{"head_dim": 64, "init_std_qkv": 0.0598, "lr_head": 0.0096, "train_tokens": 90100000}
Each number is 128 + 24 x the weight over the matrix's rms, rounded and kept within 0 to 255. Layers, rows and columns count from 0. Numbers have three digits each.

# up: layer 8 MLP up, 256x64, rms 0.224, rows 134-200, columns 0-63
# down: layer 8 MLP down (transposed), 256x64, rms 0.0522, rows 134-200, columns 0-63
# gate: layer 8 MLP gate, 256x64, rms 0.211, rows 135-200, columns 0-63
up134:123124123136150137098115096125145175102082130115148128137161165134118118120147124119159116146129121130136068128158135137112135151090082163154141153115092140172098105114135112104121112093134149
down134:146118107148143153132154143119127153101158093163130139132147106133106155123089128102158137146161179094116116108127148118129145110162127133101128131109123119143122105135128125148183130136137124
gate135:198150125139157115077133164121118121189105137091135110134163139104107150124111180144151120110176168122151139151150126135113131184150113175141160109147115141105128062124130101147120111094120126
up135:117144123108104105150133148118110187118159121119171118141105146102150183121131125110068130143092126144139071099121122092163153143146132085141102108122174124159155150132132157088122164165124167
down135:145148180080129187151143110125147168085123143152105165148120115081133144124094133150176142148097201126120160120160134175175163134149113117111132106075115152176111138145101140121124083136169149
gate136:129171112160121146126162117104119133115161085132139094136163120121111121114178133106063134078165126132092099084143102132112130103134121099133128120125142137135156123118127091127137148122095119
up136:120128141138138115171096103166098131114156093133126139121133089130137130121079132119115106138133108129151127108127113144111127109091127142133170181157105159132087142106096124119123127154157099
down136:138116143106101101103131161100143137144164143084128167143127121128160148134159175127111081128161167133100142110125128134126101143134138093119110132149122143162113162107095145116156150102181140
gate137:126144124159162133155115129111121120117153109122132118128183109135129130129108093116100157132113119100127121119124139183154125131155121058095136117137117104088115150182183126110115130098119107
up137:147141119115101118102132175145120091135146135135113136164098097084092090096146095113144078120129129117105157115069162135145135120085111118171098145150130117128126153162129128080097128115135126
down137:112141170132142124149156125094137116114120157112138162115111122118110130087100161135122124132132133105107105105147116131142125178179155145129166138127129082085109126108135179127163102156143125
gate138:107150120126151126138126124127131110135158098095108123179131106110158124106069125126127123154138116116101160138140123158148143095124135104137116113149190130082138144125172105128122104146115113
up138:140122123107190153131139138148113090170100115144155104143110124146159092101152085096112160129176124132122150105129104124131100116108113071111115165124108153092136094126131092112152134088151124
down138:125134164112119129147123106182110130090074150142126131148136149107161135113077080148123129130129107145105122125139143156158169128127132140083154170087131146157114156105136140106142128129148105
gate139:157137124159096137159134124138124139173186178129158130134145135151131090124143122073159125122115147181113104154180155157150139175078121132168099134124106112196151156173115106146142123116102121
up139:098094153117100102119126078114141121122128139161110120164077096121099146145108068141059120089133140132140108119139090085136133087143119130105157112151106139088113152094145131090157114096141165
down139:113137131146137175125135070177170129160114087149135170126167120187144143151114126123143113102111170165117119132146130162080124123133103148081064169139131143103091113112148119122130066164118102
gate140:095110113107156121150096139118139139126103134112140146154077187094099120141115098141109146097155149077129119138117134162159112097139109135101127127164145123126129107123103125154132159128132134
up140:126179118145099113137139122177133112141172146132144159115077135126135163142106146134147160134183105113159133132135110114100138103116101147170111132135136165148112149141148122114108103123110110
down140:129108141100114141155131102118122135136097139136103144171110129141153137088101105133112123124126151155157170131162120126163118142106163129090147170111111134123094123138155119119094114112110154
gate141:100119123137133088161082153133102142149195173137094146117124085152127136125178125129124120144149131137101111154102144154081111086126159152172154124137095151130147121147086095143152154111131159
up141:106108119103119125139147151077132132145105143104122128127143098090111126123094157129117060106143136093122077124137093139132098132135199185104141107108073153106123136109126125163158089121177149
down141:127128105140116087129109175112164139136173121121096106095081103102095114189186071098151139132120075131082107148110132110144131081122119135178126158140149091122108085160138098142102146107102140
gate142:113137098130182088116181134103115157143108119109110135154123162127143148126177151111110141108133131129118102123143132167124098114140103109123097132149138171107135162092135147147151173101119123
up142:157116089134125144106103143132134111130121105106113129201140116142128138117129140152121118099135121141155127161112130132135157110130150085135119173156146142132153168093176123116143130107166089
down142:146087155146112126117104158100094143104134120158141098108135120126139185153092138130164117158128109142153093106118116125113112160147068150153120142141164117145106145184132109116117109108136125
gate143:134114123153158137143169124162164141140133170106097157097096130142127107141135135129129098132107155131114117154152112097121131116151152137126092097115153155080125136165147120142125090101149135
up143:124135112124128101126098140135129139156095139109119109141103090139134153089125102093131092166117130109134095109120145141122183076131170105139162134121107141090113135131129124086107112131088072
down143:140119120143145141142163105133175111130158159110122152134145128157131089122151143137157158160100161087131156190148099100132146149118107123144151119091120106116110128144103128134089068084128166
gate144:145134121087112098120141151145115131128154130119143089147115116126158155130125100153130122071191137143153143146147159141159118170167157167107148144085130109124133113133120130184157117127090123
up144:109064152122128156156125126124144112168142132135177098111103117150165173132088104149143140156137149127114141161158113139115080104111123122123137133176102122129142121134123156123099135159126143
down144:111115119175123130110097107150177148120156153111139138155107128090133158127134157104114123135128128142125104132147092095112134121136103113131061127185142140201109140161128116118089124123170122
gate145:087139116131141123107129151090133136144163148130115184156112131103131194117111103130175150169127112103137131100114097158142155137141152139116152128132132163137150141132113137169162157166130088
up145:111127130101112137145103089159130141148087112135108116129173109113090143137155137126109123121091143065113156084138147103141094120128129133130136098115090134162120096144137093129122076128137142
down145:082137126111115148107124103096106157137128163158144113147099153127111152101117126147142158112125122150133124121117108115102115146098150180129198128159176141104141153088142093122150088122121132
gate146:113142151173124142124116146143113128140102103103123149103130141140103131158159143141130108151129136183103101134145104129126110136122125106095160123122119095139144121150150156145091144129164166
up146:142158107153130137150129142131131131144134079120140110145118152129132155106135134086119093159129125136080157147118158133130130138155126108141132144097139148129089128131108137099110120078140156
down146:095130159128120116131156106138082112131100160108121144112139127140127115091111118168135135123134139119157135113163118116126116142103137123119141128096115123142119133117147149145122115151142151
gate147:115084129150146089132133128110140150145155131133143090143138140168064121177124119103120155113109147143137148142154093132113085125172089172126179108161164113151113109095127114076090121112104146
up147:105137128111128157125152103138146110131158104158108132137098124134097102139181124139107088116119123113107098159167145136153096149086093127095094133123132092158090164145131104097110111162124164
down147:139129115145146151117175115126169101121131142135194109155113137147148127127170144132157113127163113063145048144113064143156093100109135144116120122130105098108140105141121145120138118126135096
gate148:114142135155157146129155110111156095134153124126094124155113145157138119149123153151167181158146119115171100138151159134135144117115143141152137151161132108115136118136129100090128154165126128
up148:124125156139129182093111137183125129134093101132121156103144123145134141176163116103109125138109086126113129108132115145167134121074121097125118124128152123125121147148118140167120108141080112
down148:118116102141158129149148143146130127125141111124153160180089144125129154135120115054158143136081145139125081126097179122102149120109128117144142146138146147108120102091170143074107144136139105
gate149:163129130144122106149115115111108156150120109115133159128100132144102121169125148173105132140122148106110124111087114119152084139171118104065129104169162138135159149112124116110099116104094143
up149:128108145122157111129121142150091091093098142130126134103121100120110167155132090130138109116137129111112142122113183143131115104150077139148114104162118145100116167122131151113089077110163111
down149:092163094141136116120111078115148111144098147122128151169114144133105133120139103172171102096106095126128125144144117102130117110102134134111091138127136123119150128134146115142115134167152111
gate150:169100137123113148114107145147145124115130145166154137109129149135130159134093136114134148139116132160140115138132117074147098121165101163108112121119167132118110124125154161103077126125126114
up150:122131088122173070137133121139102140132128112120120124135135124128134064107133147156148150113178123114163104143136121121107169119155140132162096082128140145150115147108097115128157103150172111
down150:124150135118119116119123121136127150140148104096120135116136154083129122172130140100132067114138141137107129112112145156142135118155119164140130111155117104153186105134110149152154123143123110
gate151:125140140135120123111130100107199138140158104111127071138103120130115123146120164185106135103133119131120126146142100162124125118133127153106153113140138120125104131175102102145095140146118142
up151:142167145127169102146139109142145103103160107130088109111124118112137103092127125164134144140124127132132120122140138150171083145148164146122162138113128113149133129134122158128078161147143099
down151:114112136137129159129170154110122085122154168161117147138143156130124079138136097174141096121120124083148127088143132109112131138149100124176123193101143136134116144068116126103148139142163125
gate152:153186171151140116147111076180125119119204172160157128122122110094120118107108098113147156156124140113119116128109132135181145101118123108116131139168160115146124136120160116109131117134141099
up152:137071127132143134096129134099113163128127134124096086125128122099141122147157185184150141097116123045105149157170156150136100133112120133121140094130145135085131119131136143077122117111108112
down152:113073083122181134132089156119122131149164103150132133125137135128142102097079088093116091141165101157128110092166100133160124137112103122098143160136092082131111113136134155105106124141132145
gate153:153123129148123116118108146141147103122144117100122121114143107126118119127147132088166131127092154114144149122129140110091144201130078122147144135124144152112121108145102081099107109121129149
up153:165116123064123139101113189094156138121134121102099143133129142147144154113115130133157102091104096133129108131117158117114155151169159148130144144124126121112143158136133134131124105156132135
down153:098114138137083114129109117127141118102078141106133131107138151138156133128136130155142153119130117133141128121117131099121133129145115118148146136127149161142159164107125129108112148130106160
gate154:184110148130166123132141126139119158102130095150157127156119130159125078138109130140127121123116111129116085197146095164133139100109159152100121126100106123134112147120120135134132112120115125
up154:141160118149139133083127122152132136115114148164103152073107172140118101129115118166109116137095153109111122137096147140103147133129104160147159137089097129162103127096089103115140142126151112
down154:101148120150141111137143148103161164114089123102110137130148105117145139083114090175154136130117108118144145170147115105126076110148133148123096113123130119151157152126125132128140111123135137
gate155:106127094152126094136138124120161100115180121171117127125100108142129076155149129158123124137162115149172124123152094152139101150140151128128123114136120094117125110136077115121147132125115151
up155:109111139142122128146094143110100141163063127145135115080121146131125137115126135071080122090176133137139131147127123135142110178150159124114152088147093132126116131110151150123142135083100149
down155:158105080153150135134104146182102133075169115125168134125113157148128140159183135075114069165137094140106109100095138122118133096133103159152134130167149170108206121128117108126116154139118099
gate156:091190052130132111147158114110123123131128137153115151154108142111121169131149140138131131160110146115143128135134160126121151103105159123129093113092139194129087107151107121126121111104134157
up156:161084145097154125128129167152129113114145127164144092153140117091136135134098136098115119154126151138130157134198112113135127178118131156126132148180122137148121142124155128147141126134176167
down156:132203138130152102121119118082146139100120121128113112136109165145088144152148129122129126135110116096090136141118122123111124130126107143118131133164163097143088188089148129112151090140114145
gate157:117103120105121119100142138103120161140139140109143155144121130153112150148112105137169126106144087125127127119143183149155143141125133138132135141146108110112088146164107123163112145110103121
up157:156094129123173110123128151112119124134133153153130111121122127150129136165144094140157090104130121137157126183140090101186103127112152132146116143155107170133143165127115137084119133136150115
down157:116120109117154150120144122108141145162152124107128129132164117152162126132133168146106110168098155143081140105139102119106140143103176128124086150122114147151143091064125138130095129140130131
gate158:147147120149157153110130096158138104164129157144127169123124162102084147119159105082154139131148120084094176126093152102152141144092134140108106143162134140159091114202144130102132111128161132
up158:077088137128097114134113131113157108121129112150113127143161102135089145107184123180136170151104121168108119168080121125137121111137109119157146094095125118146118140125159138101140089129102095
down158:123131105080164152147135142157123120138116161095118125139100125162083124118135129095131131145170121138165183108112154118156147112075149100139135140102145124120091153164148141129121117133109153
gate159:116158118149179143146100135146171130134112113127132104116094111091098185102142142124146145152087117173111131120148142128082117122146107163153104153147154104166155157140121085144110112172100140
up159:084140116127092127149128129072133131068118149188143102153090145103110145077152123120144124103150132172119105079104123109109092139139127128184114100111068149168105134092119128123110135102077131
down159:143168177126146146107139080140176085164107112101152168089203137175168158137164099105141117151096101124118069156116144115135140169131151102130124139108113094130081106123151145118124158164139115
gate160:165124102162178146154132108147148101121157131116130074139140149147148094135108096131109125126132140154161125116118146116148165153181085085129114152099128108122137121141132144135102161146145120
up160:176097146136150118108143156142154109123107101103136114120172103126092154117174158145146114136073155100117137142091171130111136098121095153137136139121140164128127120139113149121096126132101169
down160:145092146110111132146153120101150122149142126119155105104171123144141145103087106114126093114150184123122159098170125108145123165131107122078141155153146095137110166121113108067133120160141162
gate161:122169146135134139138141115127168123142155160151125137155109144157113160159117148131072114142128112135091118138140080152127126098142134167122134129071118118130151110098134094089162157143112124
up161:121130149157111136130108117108143150147141152144115128142143122150123165134118123167085126109100132114117148118113115147117123129102132128130134132117111105125137122114130124126127125145112142
down161:096098137170099113144116149130111139098127124103120122120169113138112101095172099143137171137126136116114145136132130065109144147126103113119123152154119126142153155144118092162122117117126120
gate162:088160111088132109100150101122125145105164134126136120148136137231120112114080142113168102174099130176127102115141117132150156125141134128111161135157092080137172167113119124139128134082115130
up162:131082093159088111112149132091143133117127105142128016112091130146187107121115151164139112133125144119153150127102115183144182092131133144117133144072119146114137099133123131117108107148101129
down162:111090135151108145114191147151147108155117127107114128147125185152128071129128124089145165163193204147147085114140171091154164122122134149152126094129128147106119140112137140121182161104109145
gate163:112159103110137101172173191112139166094122166126125154132084101113091118129100145136102119131078148114092134127137152160196123139163137169148143115131125151141131101140128105133099141066129111
up163:116146118136093196140077177130129131154126145141075076147103140145106097164121156120182131107134097101144179107119109142139135104135135177135132115110175129119089110146116160146112129157167142
down163:133112128096125126151128126139170154129129139168130096105177147166101140143146121135086131112171121121136083173112102151118099114200139141127147152131118100152108133114175128097111112116090117
gate164:070154103144116133151138134162157146097154126168108119126142123088167113143108160105141159106158123158130126145133123091153190134146136128138085118106168133136112116150111139134131125143037117
up164:108145161068135121135153115123149108097104096125203142126137142111186099153114126116139128122122100139137144127125123136115100141148129129181198112161132124095124154107110114155144108112114137
down164:178118071104093156077056139134071144138118126141146103073121120159117134133128181117156153156115116103175137107153108114120133117134126151132132149126134137144138114140122160117144118170122107
gate165:134124090139162143143128118064154138171136157145127117101080109142094104166123122184122129135118120130146083154138102140149141121133129134126086108099126141146140112120102125106148118133128121
up165:120100125126114126117131136122168091158170107146118141148126104153104114121148076152144134077146128081127094140139151147147120146133122150121146157152151120119089111156132167159137159145094126
down165:124132102129111109108130112158129105109133185102156150125142127143131124118142157176125152166123079125177133098133127126081102125101161143125115158108137124134100103117106148093113101138131172
gate166:131114108113146107140128102124144149157094129124116137143115091150133119095136161110106126149112147137138114131101138150085102112145112157141111102162139169115126162128171134139137130140131153
up166:129157132115097126113105118119147101144149141090172122138128121155136123119113147148127136099155114086102151112152117098161129135149094144149106156139116125099130165153151126120159160105122101
down166:151112142121148129105101108082130146128105116146132140126164118101145114111155146117088114093119096144109121102156135070112119131138143134139135130159114111137135073132173118123119099128143159
gate167:111123129146112128162081111116148093118151122134136090148116084137146117153143126148135119137161121174131143097115117128113103122096105142115105140087149114127127119161104098167123120151123126
up167:153122145191094134123082122119139146083130133109144119132147110124090110102142164114142133128128119154162131133105161120100134111137131127129081159108105140115128150101157138149117149128079110
down167:128126081089126139102146136111075124168150126121129107119132145128137164167126107105099139136095137138112131142091147126125131137131127127159200115115092127114149082152127158153138142102118164
gate168:107089118125114105136158132114136108189109098115121098126163122131126149163164131115137158135117114154147088120143096167140141157158161131139121104160122192151142083134158137121133123092128086
up168:140131071087118133121108159097090109123154176145158145142108169129102125145100084147118151127080185094138124140128132119092128100126106130080119132124136113145146125124119153129118121098137141
down168:139163179094183093145153122128147150149162092144063156120160119090129148105115101118112137153110112102126118155135131124171124108086138086140152111095104166154122145114138125128121117137107103
gate169:133124090149104135151115108141123148113100120138144166143125108126106135175172145096141173098108108161153124114087087136170141182083124151108139136151110138119119168168103145125152144164159128
up169:146120108155094122153120126128139092099130124129121177147128142139086119086161092068136092101151129136151115158117102140131177145129147156200124110121120118121112134163108132122117139155125145
down169:142086123132112090124110107142175127095137144089098107116149101158131106147158100129118109119122084141137111110163133105126082116089142127154115116167156145101162129096166140119094116140123120
gate170:117140080104115110129154117114099111115136132181132093168122134118124124094136147122115111114147157189140127121119140128155129092142146091157112106175159101165163123137095154101078105123152094
up170:082119117163147136135126156167124149118118124139105090103151154102140152135120145167123122097130172168141108145074125138075132126150113120103086104084116142162128126091134137102114127120093146
down170:172111147163149122068101084129121133136125112137121124156109112146106123186141153133151143131104111118117093105172149130138103156140067129102119133129116176112113139179148114093129134137116165
gate171:123107105069137117150149143139121099111150084139111144127141107123123134136125086143161098149119125154150103160070133097121169161157132141137180114134141121127141148112155147108152145093157143
up171:137111122157128116116109143165152154110150067104112177102158121162144113128114109120141148105191102096141108106117138134148128102135145121107147095092113123074106122149140125094119161188160099
down171:101090127133134133159125104154151149140143099119085129101102123170155084165110152121123113118149106151142064093114133120128129137096096132120147100139129149117140112077104087100136111151093128
gate172:125136087103104139073131154178110118167117128146132118123129159111189130114103150132123145132123166159121075141166195098129142143165099137112091109113119116127130127144154100148100186132137181
up172:117139101125164125128140120081148095133085143080169151140126129158093111109148125152110137191134146150100154146133163145114138150127141149104131115140102161098125096132147135159086152092184134
down172:159108069117153159136136138146151143155141172152116140126130093154103095178127134136129128122147092152145146140121115129170079120106138113142164125119117106107126097132125140095061151120121129
gate173:131119130137115085108067113142175085133123142141146120120128163124141148096162135102129130155069144111125097119083150102177074117137078139124109133135161109149138133124120111125098147151103135
up173:138147123126124117183155124104091142118123105142137184123152145108075104146152143161129172139160114135153135128068158139125142099130098154104143118154139134132136145133125142104152091078140141
down173:140124162091109165128090164087124123164062149132149105085119155111102132139142118127123139148144137146116129117113178124144153104140106118131164095126106114112154130145137170111192127171136077
gate174:144099165092114127119152168133139102126121093143129124173103128117160112114159074155127140156150138154101166155100145133150123113124159143110080115122129119125092137136165147140095133119126142
up174:184074107137144142144123110090140098152112131156110121164094115151100103125131146114144111088155116145149113128133084116096136088138128152129121141136140140169147124099113144108104104154108097
down174:092144158168117132159156121157149135109159126123128126135136098151133129145106092131125117103139162139125133145143115114161078145114126122116113113186129136093150093118072153138147098111130152
gate175:163136103123152114120118125098120116118151142168162096109118141115149102150118151094074113107166119162137100119135135122144147158144095146086097146138162133145152125140141136121150139163147121
up175:121111159129155117135112135098112156081156110173129122150100128126155133118110102147091134130125144141164086149136106119152135121082115150162141113174089133127167107101100168136124127118176132
down175:157087118136106121091099111140103108137131151114085129133160157128141131157107147115148087150172119110116116125096144140138106118131138085122140104123147133088164157131120120130149160141135153
gate176:161144128108157113090097142150136084176140095130132140149127150141140123105159088127146147148185105106128088157119127098144169117155103124140162158142166117143106133133140087088119119154127111
up176:101108100088101106110123116140123137150142162134143090133145135132110108175151155119127157109115124108123153102120134097161100129117104134150121121115158130175128112176144142102105116136124182
down176:124128137157153113094134158143111090179155132097137133099106116102119143150149117160090114189114144096130093110103128149128099121111097113159114115108107106085135127153124137136103163146112132
gate177:108122123165109171114100136108118126133118139163100106111139131115153112142138151116136073123140127107135107139102110102097085130119123110114134131100094133101144138142125101121148139135142134
up177:114151114107127140109142144140106131111135101101115127109163139130119123132141122074153142172096154134106135132089126130108120132097084116080149141142127129126093124131159144150136106129094133
down177:111101129124148110118113105133125112142130121120133130147102088139121115146156148166110124131146127149163135118137102137145115146099131157143136138108125141110127151130117124133113145138162153
gate178:128149095125110135126132143132137152135120163162128123111078104139092098126152157108125098116137108134116107101097117114155153114159151107119086130141115119079124121102125120146139124191138119
up178:144131152117117154153152136082110147109134096113106115149113166149155129138150141078117149161152099123144123085155112125110122146146115127134145122106156074117126114111109153122156132146101142
down178:103117117132161078130134139135098166134146122143169138128124144114115135129107174151112153136102134153087162092111155123140137134119109145149134111101102138165104132103131144122155130136164127
gate179:143145108150143143119151126115169161115142136189160096122145137165142120160138133180125148152160110113173149122129112104160134154175107116108132120102061122131135132129110119132142168104110114
up179:110115152134130132056130090126112137118153116127129069086120131155140092126094061121154135153164090135129110130151137119141140135130143085134116139174113156113130127114148128130148135155088134
down179:144146102139140088151122142138145118121144146131142132126175114122122123161126148147141136070102122119155126166125099122171128121163113133162119132109108077135137104119141114106096133151123106
gate180:139105138075142120102141152112148126142120144092119158106134192112138138147176134133131094111127124117104133149122088131131114093147183158118106089121109159105127131156108091140148114138144138
up180:165115152114125126124160129132176116131162130121123112156107160115138140127141129136135105114100111159134107141181081148142106122088095139135147101127115111128103130105136185139121143119110116
down180:086155095119156115151134121116090119130145127119130114133114139130125180078102124125119125132117145126099132087115133103158099141133127151129116158147159171135124140116105106123126123102113129
gate181:104113120170115110158119088168122173113153105095126130111147174107168152161142133144087148148156130101088132141129116108170097149104074101104132092134163154110121122117107117116104157103119125
up181:153154143147148129064126126099144122162163130140131146145103106146116159103118152160107087149109118145170193117180109136135093129100129102133137153154160159105113123081102088111140128159078156
down181:060093079147096100123103130172181197136183124136146120149108135094130114119140143138114150119149132129097130117105144082125120144134111119102123122123108125135158121087163113117110123134120179
gate182:098076118148143137149131121105155132112143168131122127166101166111183153096102106137093132149148114091106109108132115168126135145153149125113120109160128170070114106107122117137085122095129142
up182:117057111115128139149121091101119143103155141131155139158135110117141139143142151147089118145103114153074120096136123100124068168146128124160125110150145101121145147108155124105103163136107121
down182:146166121127104108129143152119170125119148116125129133099124147106101116136128111098170133123130170136133147146115134140198125090150132130134111147157124129162126155159093141178149175181143137
gate183:103133145151139138128096109119178144142168138161140113124119129161108080114131134157138137100135124148148135124119088108118087132169141135108114108125106147145091130119074103118131112127129135
up183:140191112143163109122148159136143072127109096138075113172114164120181135142133109157123112136111120143137117122205144100154143129184095089099132101129159169154138141111125099093114138133125175
down183:130094156116129119143130129107120129138176138102137109095112139143108116110155123169141135114158148154127172151103086134085119120094143175134165114140095099121136123153137162128151142116115111
gate184:126129140158126103140088151178082174085084138127148168100108124126104172171136156000166070129150190216064142088141106132166094137105121073090150110163097125104176126170173132163092160145133135
up184:149136142104138118135172094086173081141192128145080094147138121126149100087104107255119181133123092061164113151147145127110160126153118149148113135094151138176066129113072117097177088124144137
down184:119127130146142120137081171154083154130090149142171189124100141139095220126136156061140088115125198184100165098114113086137107136093127087095175111136079117084160107135176157135116162132134134
gate185:176109124175157108107133132113141169161119088174093164109128132163135151110098127097114127127180109132140116097113103149070130104132148138145141148117182134104131171120099118141143118115129087
up185:128155145134105103083139108153112149130126105157132126099101151133153134151096109124210123086114116126122177110105136151114120110095122144127138100128110135151102124134130122117133100086150181
down185:137130161164143135134143100121124143085096106167146137137125076099119103107109149145124150120114132167124110156145101119119137114118126179086112117124097096176152122129150115111140133121128129
gate186:154104138097149149099128119111130101141127086124148119149110098145124143128105106160152128124124143121120099090123204143186129132147123123116111159129153144146130070132097184153109101147152122
up186:145103110152156104099111123114135131096133140098128132151104064148131137077174124080104125099113135139115104158140111093104093130152101125127152126168112136149140126137112165134115112130151161
down186:121125164132099181136166142136102105121142107134125128111119133132149100099090129112149125143116130120126121124132125131117169122051155125103131172099141149114141098113110152089169124142127139
gate187:166141136119148108104116105111133139124128100124112140132152143146107123093159121124150142168142109139142138116107151151128132108151141138127116154135132146108132104132168176135113140130105108
up187:118135066115146116144103131116111094137144139141144070148122128114153133117090157150169157129155136121132091123158150141125150113122140141139117151100117149128148085121120139149107113130087146
down187:118113078143130125144152091147107141186152155126161111137114150134131121143104129122130132113153160114114130150144151125122129150129113108097139082131132119115147141137157111166115155127135072
gate188:131142137106148091098119175125125108118121084150104118147090128118152121105145105092177146090155108154133142096131071109140107078119122135107113073128166181103156119144156120168138112115142115
up188:090121152168087110123138108120120180139120131152139103100115123115158107177145130095112127129141123111106107080141143122145091120124133098129129121177112071104146122146178102166118145116146121
down188:162083165125130139080162098147145100089088113118111099151127144097114051167132140126158138127137048153141130113144130157120134139133108141100114141137114142147125133122109146103099105130145123
gate189:126161093142107173118146143107145114101126148101175125145111109116120167142143171140104143166153134126113096156095100145130185135162100109170140101083144150108163205105096097118152135104147121
up189:093158137119140103110186118103106132163160150123122121126114089149133099148146113124125118111166113155171153145183140166107091122098127124079117142101126177111104123132124162103122118149069126
down189:175085131141150146152151133131180134126122141129103128094145108141133113148160137089149117113143142151126112130143129162136128088145112137103139112117108123118076097187108123105108126122131084
gate190:121122110152063141138107161100147144115109120130144133163131124155131119135124147132139138123111129076091097146131168114117115118139097132139069112155093132091151122167140120115135147159160103
up190:092110091137087106116131120115147107124163099071082152129142152129130101154147121135080131110144111141150138143189113134134133105147155098143135140146128133140096189118123061142130139134123119
down190:135094131173146133154121122139138145138109124129159130115108103129127121152173085111132133117128159161102111111105124106137131109149123111059118105143097097111113136148127073100134122098157104
gate191:199090140162122178144088138141115115109155099143137126129144094142127120120120137119142126119106112149114121172157142160117131159142104086115077146169073119126152163173155147124130114090108101
up191:151088136101158144149128069147154152119128126108152118132122120138141137137093140115110150121071114156151157111099116107148178133194095111127090140150113099183138182101131135160080101136117132
down191:101157116146141126152156101143171082096163103123111127113114126131124106177133107128130092113165119115121116157094102104141098087148148139137096128166123099084117098151105059142135135163117109
gate192:142110081144114087089118131098092145114181149133132118088121114138145139100172163125176102109141150133130130168137097128165128114120105170062127101101122140113111135129179136153136135111123138
up192:137138150127136176116167137148078126161145135118142136092090145130108159128102127080117099162149114139113133113135162108144117137086142133117174120089145154138131146132154124166128123123096095
down192:111133147117150091141115130108119107129134128097146140127126137143136108107162152156112128089163091108127174145133111108105145103118138148130133145090107099133129105112120183122088107128150162
gate193:149066117150130135116102136142150097126150103127153122148139138133089131137140141121121100127131097164151157116143137141113152118155117160103124123120094117156141138155150110128106111152143115
up193:126098130097129111120125149106115113158143142143117093142164112124116114133104138162134115127134148165142111160114104135116121143154111113122142092140108148136125116104090129178124134116174122
down193:116126112141111118101116147120130162135130156124132146130101120120152151149124174114178132121135163131123102134092104149159103187117126134116087187134118110135161110159157148102133156127153146
gate194:111129144158146141105141088139191171125137142141141160138105134107136077124120135113124149139128111109115177139136113110154148121121124126142122130140111089140117153102093114153114139102144169
up194:124150102109136083127099119084091136134147130132106099118135103156136136133142131153101124162156105129128144114132119131115100128133133137142153136108159142107146122129133127066165142099126136
down194:126118097136139153140107159141087131140153140136095109143129128125113128163087134156139137150109182148152093120115097132122146145128124094137108114107095133113133147102145142208157140137113144
gate195:145137130122102124117074098127130125107132087138152126106139155096083091150165174136134143177133170152141084119066130120109103082129154137113151119139157117132119138090108103142140112159152097
up195:082116108128115093111131079167105114123124124159095107145151125089102123096085137129147126148127148138156171085146169078130096151120108170121117094153116093116115108110115085151132130139108094
down195:156140162097112125116100138125128154129114143103146112119120127115086154111106134148111145102157080098133118152116141138131170119153139135091156169106126085144134142132115176138095105074172102
gate196:095121114198113108125154094126111101137181133078150110166116139053122142139117132162106094137105156192129090122139118158149130142130106133125096137160153124133135105130136153161149102139135129
up196:148156135120099147132106086136082120113124117153148099135150135119132147139161104146160108096142108141104137176145114101125137110143154154116164166140114114074175150133155118146155117148087179
down196:162128144128162118129187132115162122141135110136137134176131122105143106132098124153143088124105149144100155151174114153100123144117144109094113123130103050123099126137144142125100099159179086
gate197:101096114072129132132101118111161141153145142161123118153137112119113183119141148109147104119059158144106142128097108170113167159133144164132109128122144069164159146130162107135119165088162143
up197:138148127135129091141155140143097113124131091172136118118175089112149120148149114136083213154092162108139159136106144120146159161129078122127093120139150110168097165168106161104125107138101117
down197:173126123129125127125136158159099142153109155123091127121140165114127151088125157122109138134106107084174156076152168135115170121102147094119139144101072137148104136065122108135136157127162161
gate198:130120132104124152134129074123140166175146097157125157083124160134166149174159145116094105074154121168165131135132104127119143143148150151144141127149135113095140148107105142130140116174152095
up198:132098153093184132113085151127129121145114157135069139139090127158153178123048165151150103131086121123086119148078105155133122092133130103154135160116140114116140093131124125123118134150142128
down198:088136083113160143108177102144161102170164147128144104132165145112160144118157141115124107096148104127070111157158154139124129156141126126158143146144165101100101131103132131137142098119087144
gate199:146144183105140196130100113144153121192159126098089115132133129133088110126133157088163159127110136109142136172182110096140134109141166120153157127126101147130149178118090099120112092084117117
up199:120151149088161179076129121119103137100145177132129136083094119150106155135122137119106129197132146162114172125136153127155104184146163119165144151124140112103113110096117114155099129090115139
down199:094109108122102107165112104121148106113138139111109101168150107119123060113140140155112122111154160120145139145145124145134141178135110190125153103127093106117112148125162161150120052107093121
gate200:128163106158099106137114132096125137121131106130115130150099110129148130075150166134135098146161103157095134137131146174139172148149121060098131112105126181149091049112106063174166121125122135
up200:128085099159117092139098133136137142138112200123059088157103134088153153101118047145106159125131140131137133158122145151141098073101136115140144165107149111098156088129133137121122122105109098
down200:141145145123053082195165123120124120136104121088120177120128115117142167088154135106091109134161118115118133112127164122115121130136149126104140124125156144137124109102098095160141158107131150